config = dict(
    intermediate_size=256,
    hidden_act='squared_relu',
    norm_place='pre',
    learning_rate=0.00785,
    train_tokens=85920000,
    max_steps=7521,
)
Each number is 128 + 32 x the weight over its row's rms, rounded and kept within 0 to 255. Layers, rows and columns count from 0. The size above them is the row's rms in percent of the matrix's.

# layer 6 MLP up, 256x64, rms 0.205, rows 109-213, columns 0-63
size [105 112  86 111 114 104 108 102  97 115 119  25 105 103  99  11 111  19 101  96 100 114 100  91  93  27 110 115 105 102 106 110 104 125 100  96  99 115 106  98 121 113 101 108 111 103 100 100 105 112  88 109  19 111 110 118  15 118 115 114 119 111 110 111 102 115 101 113 112 117 121  96 110 101 100 106 105 121 112 114  97 107  17 117  95 109 117  97  98 104  22 120 105 102 111  93  18 110 102 122 111  94  16  90 110]
[[155 123 107 105 124 133 155  84 127 130 135 127 168 140 100 137 109 122 140 100  96 132 126 110  88 140 116 172 136 158 173 141 162 125 162 114 104 146 132 100 154 198 131 115 167 130 139 175  90  95 180 103  88 148  21 182 203  95 155  80 130  96 164 100]
 [142 137 139 148  95 128 119 157  74 192  75 129 144 149 137 168 148 133 109 124 107 164 183 114 166 118  99  87 121 117 159 139  89 175 137  17  81  94 129  89 153 165  97 132  95 145 176 195 146 156 105 112 110 169 130 107 135 148 140 119 143 109 155 157]
 [150 106 120 119  84 167 158 145 150 169  94 217  78 125 100 121  94 105 165 184  92 108 139  40 128 113  82 131 107 131 148 126 129 106 181  88 131 129 168 136 135 143 131 123 108 143 134 144  63 117 129  86  93 104 161 188 142 134 111 134  72 148 159 156]
 [197  70 134 114 108 100 126 182 125 160 158 188 133 129 141 167  88 142  99 159 142 131  88  99 151 112 137 153 161 171 219 147  97 123 165 165 123 112 139 110 173 132 159 118  54 147  97 124 150 116  74 144 161 178 110 117  74 128 143 102 127 130 147 111]
 [152 140 107  84 195 165 124 151 125 111 118 100 125 139 135 112 120 147 125 139  73 170 125 192 147 150 177 129 122 151  93 184  84 115 161 124 122 134 126 160 167  73 113 125 126  65 204 167 138 113 115  57 140 124 162 116  88 107 186 128 171 136 119 173]
 [157 143  92 133 164 134 133 113 129 133  60 106 133 157 158 203 129 109 106 168  98 115 118 105 102 110 179 123 127  75 126  67 147 180 194 107 173 128 117 151 115  96 128 150  77 159 156 150  79 127 158  98 165  72 148  80 114 189 106 152 164 138 132 116]
 [135  92 134  94  81 125 135 113 165 156 133 164 159 159 151 138 140 133 148  93  79 112 187 117  91  81  85  91 165  98 177  94  99 156 124 117 144 174 112 111 119 145 135 153  83 102 129 117 141 124 159 132 114  73  56  91 110 134  87 204  62  93 133  98]
 [125 150 109 145 116 113 126 103 118 153  90 147 126 103 109 175 115 145  55 116 123 134 115 109 198 157  77 127  89 152 111 138  48  97 129 139 157 123 104 190 141 105 156 153 122  99 161 189 180 143 107 125 121  59  83 129 104  75 149 150 181 111 156  93]
 [160 132 123 127 101 146 152 165 138 157  84 151  65  95 182 109 129 142 141 111 111 140 126 101  52  80  95 127 133 105 111 126 150 131 103 141 123 133 111 132  93 125 179 165 125 161 119 116 214  75 114 129 176 156  90  50 117 165 190 118 177 126 156 140]
 [128  63 152 159  76 168 118 143  88 134  44  95 109 124  61 128 149 179 209 151 141 119 121 135 112 149 101 163 102 105 177 144 136  81 123 141 136  73 147 146 185 145 151 134  93 136 142 145 186  82 149  83 151 105 157 123 131 149 145  99 130 140 128 132]
 [ 80 115 124 158 192 117 158 105 107 120  89 103 118 161 111 136 112 171 119 175 173 155  96 130 105 131 149 109 178  96  69 131 139  62 136 112 200 132 149 160 154 148 157  96 105 162 129 158 122 173 141  56 128  81 104  76 152  77 140 152 137 159 139 156]
 [138 102 182 117 116 125  67  57 116 106  92 155 113 158 124 115 148 143 172 177 154 191 175 155 113 157 144 127 151 103  97 149  84 137 175  96 122 124 126 100 100 135 113 125  97  78 141 132 186 187  76  97 119 141 145 122  88 145 173  99 150  95 174 175]
 [181 119 140 183 116 136 119 137 160 140 118 207 123  96 134 140 142 121  97 187 105 134 128 166 159 183 138  90 124 185  87 103 140 106 160 111 128 169 118 116 182 138 183  93  79  85 124 126  99 113 152 144 149 120  70 128  92 166 149  86 110 121 132  50]
 [103  77 141 117 148 117 117 146  96 139 120 161  51 143 164 130 184 100  90 153 114 129 100 119 129 106  87 131  73 153 162 177 119 194 123 108 113 110 125  94 167 155  74  84 159 119 136 156 151 152 144  98 135  87 116 104  63 155  64  58 135 150 127 152]
 [178  94 104 139  93  76 148 171 149 107 126  97 114 132 109 129 156 113 185 126 113 151 105 139 118  66 142 111 106 103  90 121 121 121 158  71 195 139 116 110  84 120 160 118  62 120 161 144  99 130  87  92 174 123 171 181 206 125 104 169  99  96 142 152]
 [136  85 123 158 116 104  83 125  84 198  77 162 118 132  97 130  67 141 154 108 108 160 120 145 147 159 152 162 101  91 111 192 107 156 146 112  79 127 120 136  87 113 143 124 112  47 181 206 121 105 158  98 147 129  91  99  90 165  95 111 130 106 141 127]
 [134 149 125 153 126 129 112 114 130 168 169 190 175 138 141 101  97 169  93  60 111 164 182 130 113 148  79  87 161 132 158 134 144 153 216 138 120 141 122 158  64 115 129  77 114 151  86 168 142 120 104 131 100 155 135 122  50 133  99 118 121 132 149 183]
 [147  60 122 140  93  89 129 105 135 153  81 161 120 174  82 117  94 155 133  91  76 166 156 190 127 129 125 144 123 141 143 182  87 135 138  95 136 127 166 127  95 158 157 155 166  86 167 164 157 153 173 112 136 116 100  87 121 215 120  82 169 133 160 119]
 [162 104 110 212 112 124 130 137 166  66 104 131 150 109 150 110 180 128 154 148  95  56 145  77 138 168 152 171 113 129  81 125  93 164 145 154 113 120 143 122  80 130 164 134 145 118 116 187 125  47 120 122 156  73 129 143  84 140 110 122 104  74 104 119]
 [153 157 145 197 123 131 110 121 120  71 130 173 120 115 177 126 164 125 121 134 150 153 135 118 157 133 139  77  84 142  49  95 100 180  83 127 122  69 131 131  97 165 129 148 171 121 145 143 188  31 167 115 136 154  85 143  93 161 126 139 135 137 135 152]
 [132  92  92 183 106  80 121 112 192 112  61 127 151 146  68 114 101  56 137  94 134 112  95 160 179 140 131 146 148 149 127 135 115 106 151 164 171 148 143 153 128 107 132 109  49 130 176  96 135 128 111  83 106 110  82 133 119 100 122 147 193 154 123 176]
 [158  75 168 134 107 143 111 158  65 166 163 129 117 116 128 123 125  97 110 166 142 158 140 120 133 155  97 141 165 109 123 128 136 143 108 119 181 116 143 156  90 141 117  96 143 131 112 170 131 108 202  86 113 200 148  97 106 198 141 182  44  68 138 146]
 [121 173 148 122  97 155  67 119 121 144 112 171  90 203 141 110 107  80  84 129 138  88 154 149 112 111 186 113 162 104 147 100 111 124 117 169 154 136 141 125 118 125 117 123 130  66 148 219 124 103  79 142 137 141 155 116  83 121 199 161  90 143 162 175]
 [134 122 158 115 102 132 128 169 103  56 190 131 104  71 162 155 111 129 159 159 141 154  90 162 106 134 131 100 133 138 121 142 110 123 163  98 107 175 161 107 103 208  74 135 100  91 187 152 170 129 159 134 156  74  90 200 143 127 127  95 139 145 165 139]
 [177 140 121 161 136 136  81 140  91 133  53 138 145 183 172 154 118 117 144 118  79 149  80  97 151 157  88 197  80 124  80 153 202 159 123 106 101 120 163 116 131 167 131 131 141 127  82 109 125 121 129 133  83 120  96 124 160 126 111  60  92 137  86 162]
 [176 119 128 166  92 122 101  87 122 129  90 122 152 120  90 122 142 168 201 109 132 170 127  92  92  83 131  92 153 122  79 161 100 151 114 181 122 123 106 109 120 129 170 152 138  89 167 238 122 103 142  93 174 116 109  86 148 155 124 167 159 122 170 138]
 [135 141 160 149 108 153  85 152 112 167  81 177 108 106 198 100 146 101 160 136  80 131 116  96 115 146 102 110 115 108  82 108 137 187 119 116 136  99 167 135 152 100  80 101 146  71 161 168 157 119  75  83 133 143 157 170  76 128 158 186 136  60 139 128]
 [152 107 123  72 137 110 137 129 133 186 146 129 141 112 122  70 152 156 142 120 116 169 134 195 111  99 120 142  77 160 149  55 106 127 131  90  92  98 106  63 127 158 191 113  85 114 148 199 105 156 103 148 163 163 116 130  99  87 192 144 151 115 111 147]
 [115 127  65 115 166  96  46 132 149 153 132 127 132 122 161 178 148 136 106  92 105 194  98 134 177 189 133 131 169 197 100 159 166 104 156 146 127  83 115 145 112 151 136 107 156 115 162 151 155  85 132 110 173 102 146 110 116 108  80 130 122 136 168 196]
 [132 151  98 146  98 109 102  90 121 187 128 154 117 114 112 210 153 166 170 125  79 186 128 108  78 162 126 143 129 157 143 125  94 120 159  84  86 151 108 126 190 149 204  97 110  95 133  72 151 139 126 102 122 148 117 185 166 177 114 121 154 119 155 102]
 [141  83 172 139 147 133  90 108 143 135 146 122 100 113  91 165 126 119  63 220  96 113 222 142 160 144 126 141 106 146 118 113  93  95  62 137 110 149 137  98 137 145 121  97 137  81 137 126  96  98 102  83 126 118 162 127  72 123 144 139 189 107 131 182]
 [178 143 145 107 206 158 156 178 114 140 156 181 120 101 197 135  88 129  93 163 156 147  94 157  70 125 121 105 146 130  48 132 133 134 135 127 131 123 119  84 170 185 157 107 104 174 167 160 140 103 145 139 144 151 167 161 119 177 140 131 103 146 141 176]
 [122  82 169 147 135 141  98 111 159  79 133 148 154 187 137 149  74 151  96 118  95  86 161 104 106  90 120 150 105 224  82 116 175 118 145 160 129 130 121 103 164 144 150  96 119 166 106 160 149 121  64 120 133 133  97 151  99  82 105 197 111 165 164 117]
 [106 116 181 131  98 120 122 159 134 143 138 208 122  98 163 130  62  93 114 127 105 116 148 160 126 119 136 133  94 133 119 138  96 153 150  88  81 155 127 103 158 145 112 130 180  69 154 138  96 141 151  52  73 102  81 163 129  96 120 111 111 169 155 215]
 [123 101 136 171  88 115 171  63 142 110 123 178 163 107 130 132 165 113 105 128  82 118 125 139 123 186 105 120 151  63 140 129  89 135 168 139  73 153 134 169 137  96 187 170 108 135 159 183 194 157 124 116 145 103 125 185 175 136 114  97  77 126 167 148]
 [ 88 106 126  97 120  99 130  91 159 158 129 176 155 149 131 146 115  82 117 154 101 167 154 135  69 121 129 103  96 153 168  98 159 124 146 123 110 136 179 152 112 203 112 105  98 106 210  94 101 113 120 121  95 115 149 118  89 109 171 159 135 128 133 237]
 [104  72 187  81 155  92  69 105  75 147 174  95 119 145  84 129 103 106  74 127 138 140 144 131 128 112 116 144 159 148 158 180 117 134  47 167 159 154  83 158 127 151 150  90 129 129 120 195 143  65 112 124 130 154 145 169 100 102 162 123 167 142 125 133]
 [192  91 124  85 167 112 116  88  73 111 184 108 115 157 118 116 120 141 126 207 150  99 153  95 127 117 118 115 109 109 164 102 146 145 164  88 104  98  88 203  69 122 150 125 141  74 132 135 178 140 156  91 109 172 104 116 106 122 176  81 145 143 164 124]
 [181 147 141 170 135 147 149 157  83 102  92 109 113 196 145 135 119 174 156 131  76  79 152 139 145 100  78 124 127  91 113 109  91  99  97  75 153 118  85 134 166 127 170 134  97 175 163 154 168 145 190  91 115  77 131  92 143 175 166 136 128 142 121 179]
 [149 132 101 135 159 152 149 121  65 120 122 118 191 139 143 127 137 108 141  71 159 126 136 159  98 109 118 149  93  94 118 165  91 121 111 107  88  92  89 109  83 110 178  82 123  57 193 116  86 159 130 117 186  91 136  57 103 107 128 131 116  97 158 182]
 [121 125 102  89 104  96 112  86 108 132  71 151  78 166 118 136 140  94 136 137 158 116  65 137 115 133 117 145 107 141  91 147 118 102  68 131 129 148 112 127 145 218 185 114 150 130 149 169 152 157 175 116 184 114  77  68 120  75  64 111 129 112 135  90]
 [149 124 124 140 178  88 193 171 102 125 143 133 140 119 141  76 150 110 111 123 101 148 144  93 180 136 105 146 109 127 117 207 109 111 122  71 108  72 127 107 119  95 168 116 164  95 175 202 139 109 120  88 142 133  32  99 162  90 141 123 138 110 128 129]
 [104 138 162 110 120 114 136  72  73 174  95 183 145 165 143 122  88  94 158 149 107 103 136 186 163 132 143 193 160 147 109 154 144 109 183  94  97 131 141 136 148 146 117 123 165 120  77  80 123 146 111 106 112  73  71 166 139  97  62 127 170 133 173 150]
 [ 81 121 204 131 193 161 156 129 130  76 122 147 191 163 185  89 118 149 137 140 119 204 105 125 126 101 162 139  78  82 158 180 126 195 138 131  99 117 135 119 135 142 108 162 150 135 142 151 150 113 123 135 140 153  85 109  99 147 188 101 127  84 157 109]
 [176 108 188  80 107 110 151 158 153 137 130 127 151 183 160 102 157 118 168 117 129 127 106 175 175 108  89 190 159 151 125 185 168 123 137 143 162 145 139 142 115 140 173 108 130  96 116 120 153 148 150 113 111  79 121  77 170  56 196 149  93 163 166 114]
 [154 155 120 158 128 149  65 106 122 166 145 119 146 153 174  55 138  53 159 135 122 128 138 172 131 155 128 163 101 140 129 109  79 140 165 201 145 125 101 146 122 158 145 198 174 107 171 180 139 127 128 145 115 135 124 134  76 178 127 178 103 157 178 140]
 [182  87  97  92 111 157 162 102  99 138 115 107 126 127 155 139 125 143 132 108 184 215 148 131 139 147  79  96 177 142 134 151 122 129 131 123 164 160 114 103 112 172 133 117 117  77  96 145 169 136 117 139  66 138 181 149 204 160 178 135 131 112 147  52]
 [125 149 191 133 143 199 138 102 124  65 181 169 136 143  97 102 121  97 160 150 130 139 161 180 136 130 137 166  88 137  92 117 175 176  84 159 136  91  95 153 160  85  99 149 136  64 130 184 139  99 103 109  75 114  93 178 140 128 112 101 126 119 150 160]
 [ 95 110 104 118 147 132 109 168 118 133 168 156 154 152 129 141 189 123 115 144 145 136 147 136 161  88  95 124  83 174 131 143 103 197 166 135 112  45 147  79 102 140 104 147 175  96 163 141 143  78 142 153 130 165  74 212  84 163 121 122  94 109 161 143]
 [ 95 127 210 150 137  74 105 138 176 133 163 156 161 141 129 121 184 173 147 131 132 125  91 102  89  75 131  96 158 174 129 110 137 123 107  97 158 106 122 124 152 129  75 110  68 116 135 210 124 113 126 106 122  99 115 107  55 103  78 130  76 160 118 137]
 [162 120 102 178 125  84 123 114 126 121 136 134 148  66 135 141 162 125 114 149  98 127 105 187 176 171 130 163  87 148 122 140 122 162 182 156 113 174 107 145  73 162 157 103 172  70  88 170  89 210 178 112 171 112 162 131 135 148  98  94 143 107 133 106]
 [105 129  99 151 164 119 137  76 112 159 112 125 171 139  54 135  85 140 128 124 176 195  60 123 111 135 146 154 209 184 160 103 106  93 137  98 138  75 163 155 134  98  93 105 101 110 135 139 129  89 145 140 193 118  77  87 123 129 147 125 157 162 127 119]
 [127 127 132 160 176 103 123  88 124 133  61 119 148 214 127 112 110  98 127 187 128 134  74 156  92 166 114 117 130 113 120 161 109 131 148 154  85 106 106 105 102 132 181 114 142 105 168 222 130  45 125 155 148 139 129 149  85 154 133  83 135  89 128 142]
 [187 119 123 144 136 103 126  96 132 116 106 144 202 109 104 198  88 138  81 144 174 161 163  75 158 168 125 117 139 107 183 174  70  99 127  98 128 126 167 142 113 140 153 130  69 125 106 151 101 108 138  91 133 122 113  84 113 127 119  58 132  77  74 109]
 [116 142 139 156 161 169  87  64  90  90 156 130 164 110 194  75 103 126 129 149 120 171 118 122 148 118  64 131 163 119 105 159  85 178 146  97 138 106 136  87 154  80 123  99 128  83  87 131 102 150 166 115 138 112 117 116  75 173 142 152  42 137 115 105]
 [107 139 198  97 150 117 102 137 141 154 112 112  83 164 162  95 161 110  83 143  91 135 210 164 111 118 147 148 102 128 131  91 118 167 133 149 165 110 129 122 162  83 114  96 124  90 223 146 184 166 114  92 102  74 163 123 137 132 171 108 137 117 172 136]
 [103 143 138 122 126 114  66 107 134 147  67 139 152 172 107 122 104 116 138  70 159 155  98 171 121  94  98  94 136 122  83 135  92 172 127  62 159 117 114  97  94 153 133  62 112  93 126 172 136 148 113 138 126 133  98 145  60 155 179  82 181 136 194 119]
 [154 157 126 160 178  29  65  82 114 123 151 116 137 138 144 186 128 143 129 149 112 165 125 119 135 177 119 144 154 105 156 126 129 137 172 105 124 130 101 177 128 105 174 121 152  58 143 106 131  88 170 134 113 142 153 105  70  78 108 169 170 122 185 139]
 [100 112  69 107 114 144 122 119 186 168 151 110 157 151 120 101 166 148 153 138 138 126 134 182 103 121 111 134 121 161 105 130  84 130 136 115 138 170  95 144 196  92 175  54 183 103 193 105 175 122 136  82 188 142 149 112 152 178 178 124 109 141 127 162]
 [ 99  92 131 115 112  93 115  64 114 110 107 132  86 199 173 102 159 116 152 137 131 143 148 196  81 145 114 140 119  95 128  85 104  92 105 130 115 156 164 144 161 117 112 156  81 109 120 180 129 145 127 133 139  97 151 175  59 107 179  55 116  64 127 131]
 [103 125 134 159  99  78  69 111 112  71 140 150  87 105 119 111 148 112 125 165 143 119 146 111  81 137  99 121 158  78  78  81  99 153 120 114  81 115 153 120 132 167  90 137 181 120  93 200 193 106 211  80 130 140 127 163 151  93 158 142 115 141 142 136]
 [ 99 112  65 102 136 135 137 172 166 196 113  98 184 110 175 141 105 131 139 201 183 102 100 154 117 150 139 116 136 135 133 111  96 132 169 121 198 112 110 137 124 103 109 182 184 167 151 140 109  74 144  74 146 166  96 133 109 148 162 162 144 139 166 142]
 [194 152 105 118 100 140 178 113 113 173 137 171 178 163 164 177 173  91 137 116 109 137 119 134 160 138 115 132  95 107 154 165 132 174 115  81 119 131 123  92 114 137  85 146 137 109 110 190 203  49 164 136 140  82 120 154 126 105  62 148 106 130 108 150]
 [137 108 160 115 156  89 126  61 135 129 103 129 158 102 105 109 179 164 131 151 133 182  69 152  79 138 149 198  90 121  80  71 150 197 151  81 175 156 100  99 147  85 143 135 156 161 113 139 106 156 115 161  89 115 142 137 106 126 184 121 164 117 124 156]
 [170 182  95  73 120  77 151  88 181 158 115 174 183 137 155 138  56  90 109 143 161  75  98 128 111  87 119 160 114 103 183 162 135 174 173  99 154 128 135 111 110 147 154 145 129 158 151 125 136 120  95 129 186 122  76 116  93  96 158  84 133 133 136 145]
 [166 116 134 105 161  98 178 129 183 176 127 120 162 131 155 133  89 104  84 111  92 146  79 149 109  88 148 168 116  98 140 143 136 169 104 126 135 169 143  84  58  81 155 116 150 148 158 172 142  54 124 150 149 129 158 178  83 127 117 141 152 146  60 167]
 [147  93 173  69 167 150 149 139 115 164 100 168  78 170 189 112 108 159  89  93 128 150 115 150 133 130 167 111 161 129 180 176 126 108 143 104 127  88 125 100  63 117 156 100  71 123 131 119 113 162 117 124 150 128 107 119  85  43 147 147 161 163 172 159]
 [137 102 167  94 100  81 131 119 115 175 132 215 104 155 127 107 149 103 136 112  81 171  81 130  77 175 153 150  90 135 121 157 124 137 156 130 124 150 169 139 173 159 109 126 115 152 103 152 139  73 100 134 120 151  83 155 182 108  71  81 169 120 194 150]
 [125 114 177 166 174  90 125 133 208 107 129 116 140 164  88 154 130 125 182 147 127 122  65 140  78 139 118 101 122 212 177 139 154 166 151 137  96 169 129 114  81 115 186 126 111  67  85 126 117 121 114 159 159 154 176 120 125 114 136  81  94 133 139 113]
 [ 72  84 147 183  87 108 138  98  84  96 114 126 177 128 154 161 127 132 107 173  73 142 176 109  90 108 111 130 142  70  81 156 145 116  91 138 112  77 210 125 114 168  99 147 156 148 150 134 200 118 180  94 103 118 119 126 146 118 135 128  99  92 148 147]
 [105 136 115 174 153  94  99 108 102 113  84 156 166  82 150  73 152 105 170 140 183 125  64 116  87 141 124 108 161 161  96 125 137 118 122 128 146 104 129 165 161 160 151 121 181 134 186 182 117 121 146 134 195 162  85 112 120  83 191 178 114 109 136 166]
 [104 105  95 107 126 139 174 158  93 100 147 148 163 166  83 150 114 137  97 163 119 162 180 125 118 127 130 187  89 117  88 130 131 110  50  64 160  94 106 167 112 131 145 141 119  98 184 140 153 129 155 134 179 102 145  67 118 173  47 147 122 150 156 119]
 [134 128 114 164 175 127  97 140 161 166 135 117 203 109 130 144 144 106 135 176 105  85 143 109 164 138 141 157 193  96 141  92  86 172 143 150  95 121 116 104  75 111 169 126 181 111  69 126  69 111 184  91 137 112 124 167 114 151 174 112  58 121 138 156]
 [138 144 100 147 132 111 128 125 118 142 131 153 106 107 116 118 171  94  96 148  57 110 125 154 130 116 161 101 152 174  96 121  90 150 109 122  86 140 211 127 106 105 135 147 184  38 100 173 133  72  83 154 164 108 113 133  37 139 164 149 119 111 153 124]
 [164  94 183 103 130 147  98 177 153 100 115 140 143 131  80 153  82 103 168 149 147 110 134 156 132 136  99 142 157 157  76  78 113 102 150 127 174 100 117 109 130 132 103 132 202 125 152  82 180 192 114 103  80  77  84 131 139 144 128 138  97 169 140  55]
 [121 147 170 137  92 153  98 175 135 153 126 155 174 197 158 156  87  88 119 121 119 118  87 145 150 135 112 149 150  56 172 120 140 166 196 174 144  89 111 103  80 115 138 178 143 114 119 121 149 164 155 160 175 131 133 150 159 143 153 102  89  95 187  82]
 [166 115  40 105 102 133 114 109 129 162 137 130 187 115 141 141 168 167 157 142 143  80  98 154 124 150 133 152 150 153 151 194 105 155 155  98 163 113  82 171 124 121 182 127 145  72 138 170 118  89 111 108 156 114 110  83  66 172 102 170 147 151  78 128]
 [105 120 180 136 123 131  92 102 130 126 162 172 124  95 130 118 146 172 147 175  72 140 211 114 159 143 142 142 134 163 150  76 138 146 100  63  83 153 134  94  40 164  98 124 172 108 123 197 110 100  95 126 133  99 115 124 116 186 152 122 127 131 123  96]
 [174 146 138 123 125 123 168  96 116 135 116 166 170 139 160 115 171 149 114 120 111 163 159 130 146 144 107 171  36 110  91 112  84 144 189  93 117 168  51 137 131 171 146 137 144 127 138 154  95 143 176  56 121 153 141 164 144 112 139 126 158  55 147 156]
 [190 126 180  99 142 133 101 114 146 133 124 170  74 117  93 163 168  97 176 148 143 117 215 150 114 157 164  91 164 189 108 134 124  75 113 164 123 153 132  91 131 129  75 149 187 106 172 175 150  85 111  89 154 113 116 137 105 102 154 159 142 128 128 148]
 [152 124  97  93 130 162 121  86 121 134  92 152  80 174  95 151 121 188 146 126  88 170 173 157  97 184 126 176 100 125 101 105 136 105 153  50 103 100 120 145 129 113  79 189 125  62 129 104 136 106 164  80 127  95 166 100  88 131 147 159 172 120 110 131]
 [175 140 149 122  97 135  59 182 160 112  95 130 108 133 129 143  80  67 159 156 176 162 195 151 138  91 121 131  92 140 179 165 146 132 208 110 103 131 168  68  99 161 150 126 125 145 138  95  97 113 146 158 128 160 117 123 124 126 147 100 110 174 184 148]
 [129  94 169 163 135 106 104  82 137 118  85 186 101 192  84 166  92 157 196 140 124 183 152 100 139 154  99 177 147 117 138 134 108 115 107 180 143 135  95 113 122 112 174 136 165  53 118 137 142 125 145 104 145 169  75  77 110 171 148 143 173 135 142 147]
 [115 131  92 109 173 128 153 115 146 143  84 114 135 170 164 135 119 142  83 138 133 166 103 147 120 133 111  31  88  70 121 104 179 123 159  94 108 110 133 106 161  69 195  87 145 117 186 138 117  84 128 102 191 140 149 155 147 138 157 160  85 116 169 123]
 [155 117 116 169 124 101  98  91 134 143 132 157 138 168  70 123 119 107  96 189 137 128 122 117  50 144 146 105 106  83 157 114 121 164 209  82 144 108 132 149  89 121 111 109  81 165 160 147 164 146 114 128  94 136  90  75  82 211 105 110 112 108  97 120]
 [ 97 114 150 155 128 178 128 134  94 174  60 201 140 122 161 118 115 129 120 184 165 179 102 125 177 157 150 145 152 110 172  95 147 137 111  39 166  75 141 107 144 129 158 116 143 120 133 107  95  91 151 112  48 111 111 150 140  81 118 137 152 110 141 118]
 [179 160 162  89  90  77 159 142 141 123 126 163 145 183 214 190 118 130 103 112 144 132 184 166 121 143  96 127 157  84 163  72 132 139 143 135 121 153 134  95 149 135 186  89 130 126 110 104 106 117 120  97 101 138 116 101 101 147 130 138 171  79 207 106]
 [150 122 119 161 156 125 103 103 190 192  35 164 175  90 120 119  89 124 112 146 132 126 116 125 131  78 137 144 108 131 109  91 100 139 184 152 103  94 134  32 108  87  98 127 185 111 104  64 132 144 142 147 117 137 115 105 102 136 185 117 120 121 124 140]
 [127 156 121 170 106 131  92 114 122 128 113 123 159 153 167  53 137 161 125 175 168 125  86 108  92 127 101 121 191  96  92  66 126  90 147 163 146  47 105 150 145 116 147 181 151 126 169 147 129 184 152 124  63 118 143  98 105 173 148 149  89 112 149  99]
 [167  90 109 140 140 108 164 150 198 146  77 199  71  99 139 149 126  99  94 109 121 148 101 136 115 142 123  62 155 127 122 154 107 167 154 149 168 137 140 141 150 162 129 162 127 163 159  87 169 113 172  63  78 182 134 102 129 150 123  66 146 130 109 167]
 [129 105 129 143  93 130  43  49 187 133  91 151 172 159 108 157 153 120 161 162 115 146 142  93 124 115 110 137 166 109 109 129 112 178 163 121 127 113 140  91  75 160 160 110 107 110 123 119 137 155  86 182 147  99 146 106  76 184 137 158 164  86 159 181]
 [187 100 146  65  95 142 118  97 125 171 141 118 124 114 175 165  96  97 155 117 120 114 121 132 142 102 110 179 154 145 103  74 145 157 115  95 176 120 108 166 128 138 130 148 107 109 166  80 137 151 171  65  98 133  71 172  96 161 181 162 135 188 134 182]
 [147  89 106 127 132  75 132  58  89 123 172  99 143 100 132 152 170 123 150  96  86 138 146  93 121 117 124 141 162 163 105 173 139 115  95 140 123 171 135 115 120 101 123 178 133 144  86 192 169  38 145 100 130 104 114 170  92 188 159 109  67 145 157 126]
 [124 141 172 168 100 160 138  77  72 122  96 121 139 184 157 166 133 189 111 151 117 153  97 177 145  96  96 156 175  88 150 150  86 105 169 130 123 145 149 108 125  49 120 100 111 155 123 111 122 131  71 105 169 158 174 154 150 106 126  90 150 116 152 196]
 [157  98  83 186 115 108  82 125 122  79 135 116 151  98 109 125 113  88 124 143 165 132 123  83 137 101 172 113  82 137 151 164 110 181  86 117 120 101 162 153 102 149 126 128 163 119 145 220 184 101 178  97 131 135 116 200  86 164 108 159  88 119 120  97]
 [127 116 115 197 105 128 164  87 143 143 141 138 120  84 181  98 104 134 170 141 120 170 172 152 161 139 167 179  76 148  94 133 135 147 106 111  59 106 124  87  82 112  86 150 187  83 136 167 173 122 128 134 160 206 154 145  96 121  95 144 145 111 162 135]
 [134  94 143 107 144 122 109  45 162 109  82 167 131 155 138 139 117 100 166 188 141 131 111 109  93 101 154 134 154 115  78 118 111 172 133 103 132 105 153 139  56 142 173 129 153  83 156 186 157  91 126  94 170 121 140 148  82 165 122 220 121 139 145 104]
 [133 102 135 118 163  78 164  89 163  63 142 168 150 112 108 168  70 104 188 140 100 150  93 158 146 118 155 135 116 149 137 107 127  82  83 139  90 171 135 162 125 110 138 100 134  98 150 129 185 118 121  97 113 110 151 115 135 173 184 167 124 217 183 140]
 [ 86  97 146 128 153 124 116 137 144 143 144 183 111 102 105 127  62 153 101 127 128 171  82 104 111  98 174 125 103  89 180 134 121 144 173 145 118 138 129  39  89 131 160 144  80  81 113 111 135  86 175 101 209 168  95 167 114 169 135 158 109 134 106 117]
 [134  82 137 108 179 103 118  90 156 145 158 138 133 108 146  80 129 179 115 116 159 173 136 215 143 157 160 132 139 162 165 120 121 119 147 134 139 161 125 105 102  85 160 102 123 100 140 126 111 110 158 161 149 139 198 103  54 175 139 116 100 199 195 142]
 [172  81 149 162 121  84  92 133 133 117 100 188  90 125 160  96 126 139 172 134 130 140 122 141 119 127 102 137 111  71 158 116  66 137 171 123  95 187 100 123 114 188  91 137  94 105 127  97 222  79 109  98 118 128 117 150 145 150 124 141 130  53 137  86]
 [ 74  73 101 124 105  83  44  95 159 113 138 106 155  96 143 131 105 109  81 119 148 186  39  89 145 118 106 136 183 134 127 134 133 119 166 109 130 106 161 107 131  72 114 136 109 147 113 123 119  98 149  93 149 134 117 182 106 131 110  77 156 113 193 102]
 [115 136 186 146 138  67 149 110 107 132 103 165 209 157 144 160 132 154 133 171  71 141 111 131  71 122  88 129 115 152  78 150 107 155 114 152 158  62 104 137  92 191 159 164  95  67 161 133 137 103 134 125 136 178 131 140 104 119 121 122 133 103 198 136]
 [ 91 161 127 118 169 116  99  91 210 122 108 103 173 125 104 128 117 154 119 125  87 145 150 146 125 135  45 111 158 147  91 169 127 140  97 152 126 116 120 131 136  57 180  84 142  87 141 131 108 148  62 173  98 124 110  66  90 130  91 157  88 106 168 116]
 [157 100 136 111 138 120 154 114 145 166 157  93 172 149 127 114 130 118 107 161  88 172  61 150 143 150 164 161 190 157 120 157 184 160  95 130 113 144 137 148 175 102 112 118 170  78  96 135 181 102 201  71  93 121 104 147  64 149 101 167 121 109 120 155]]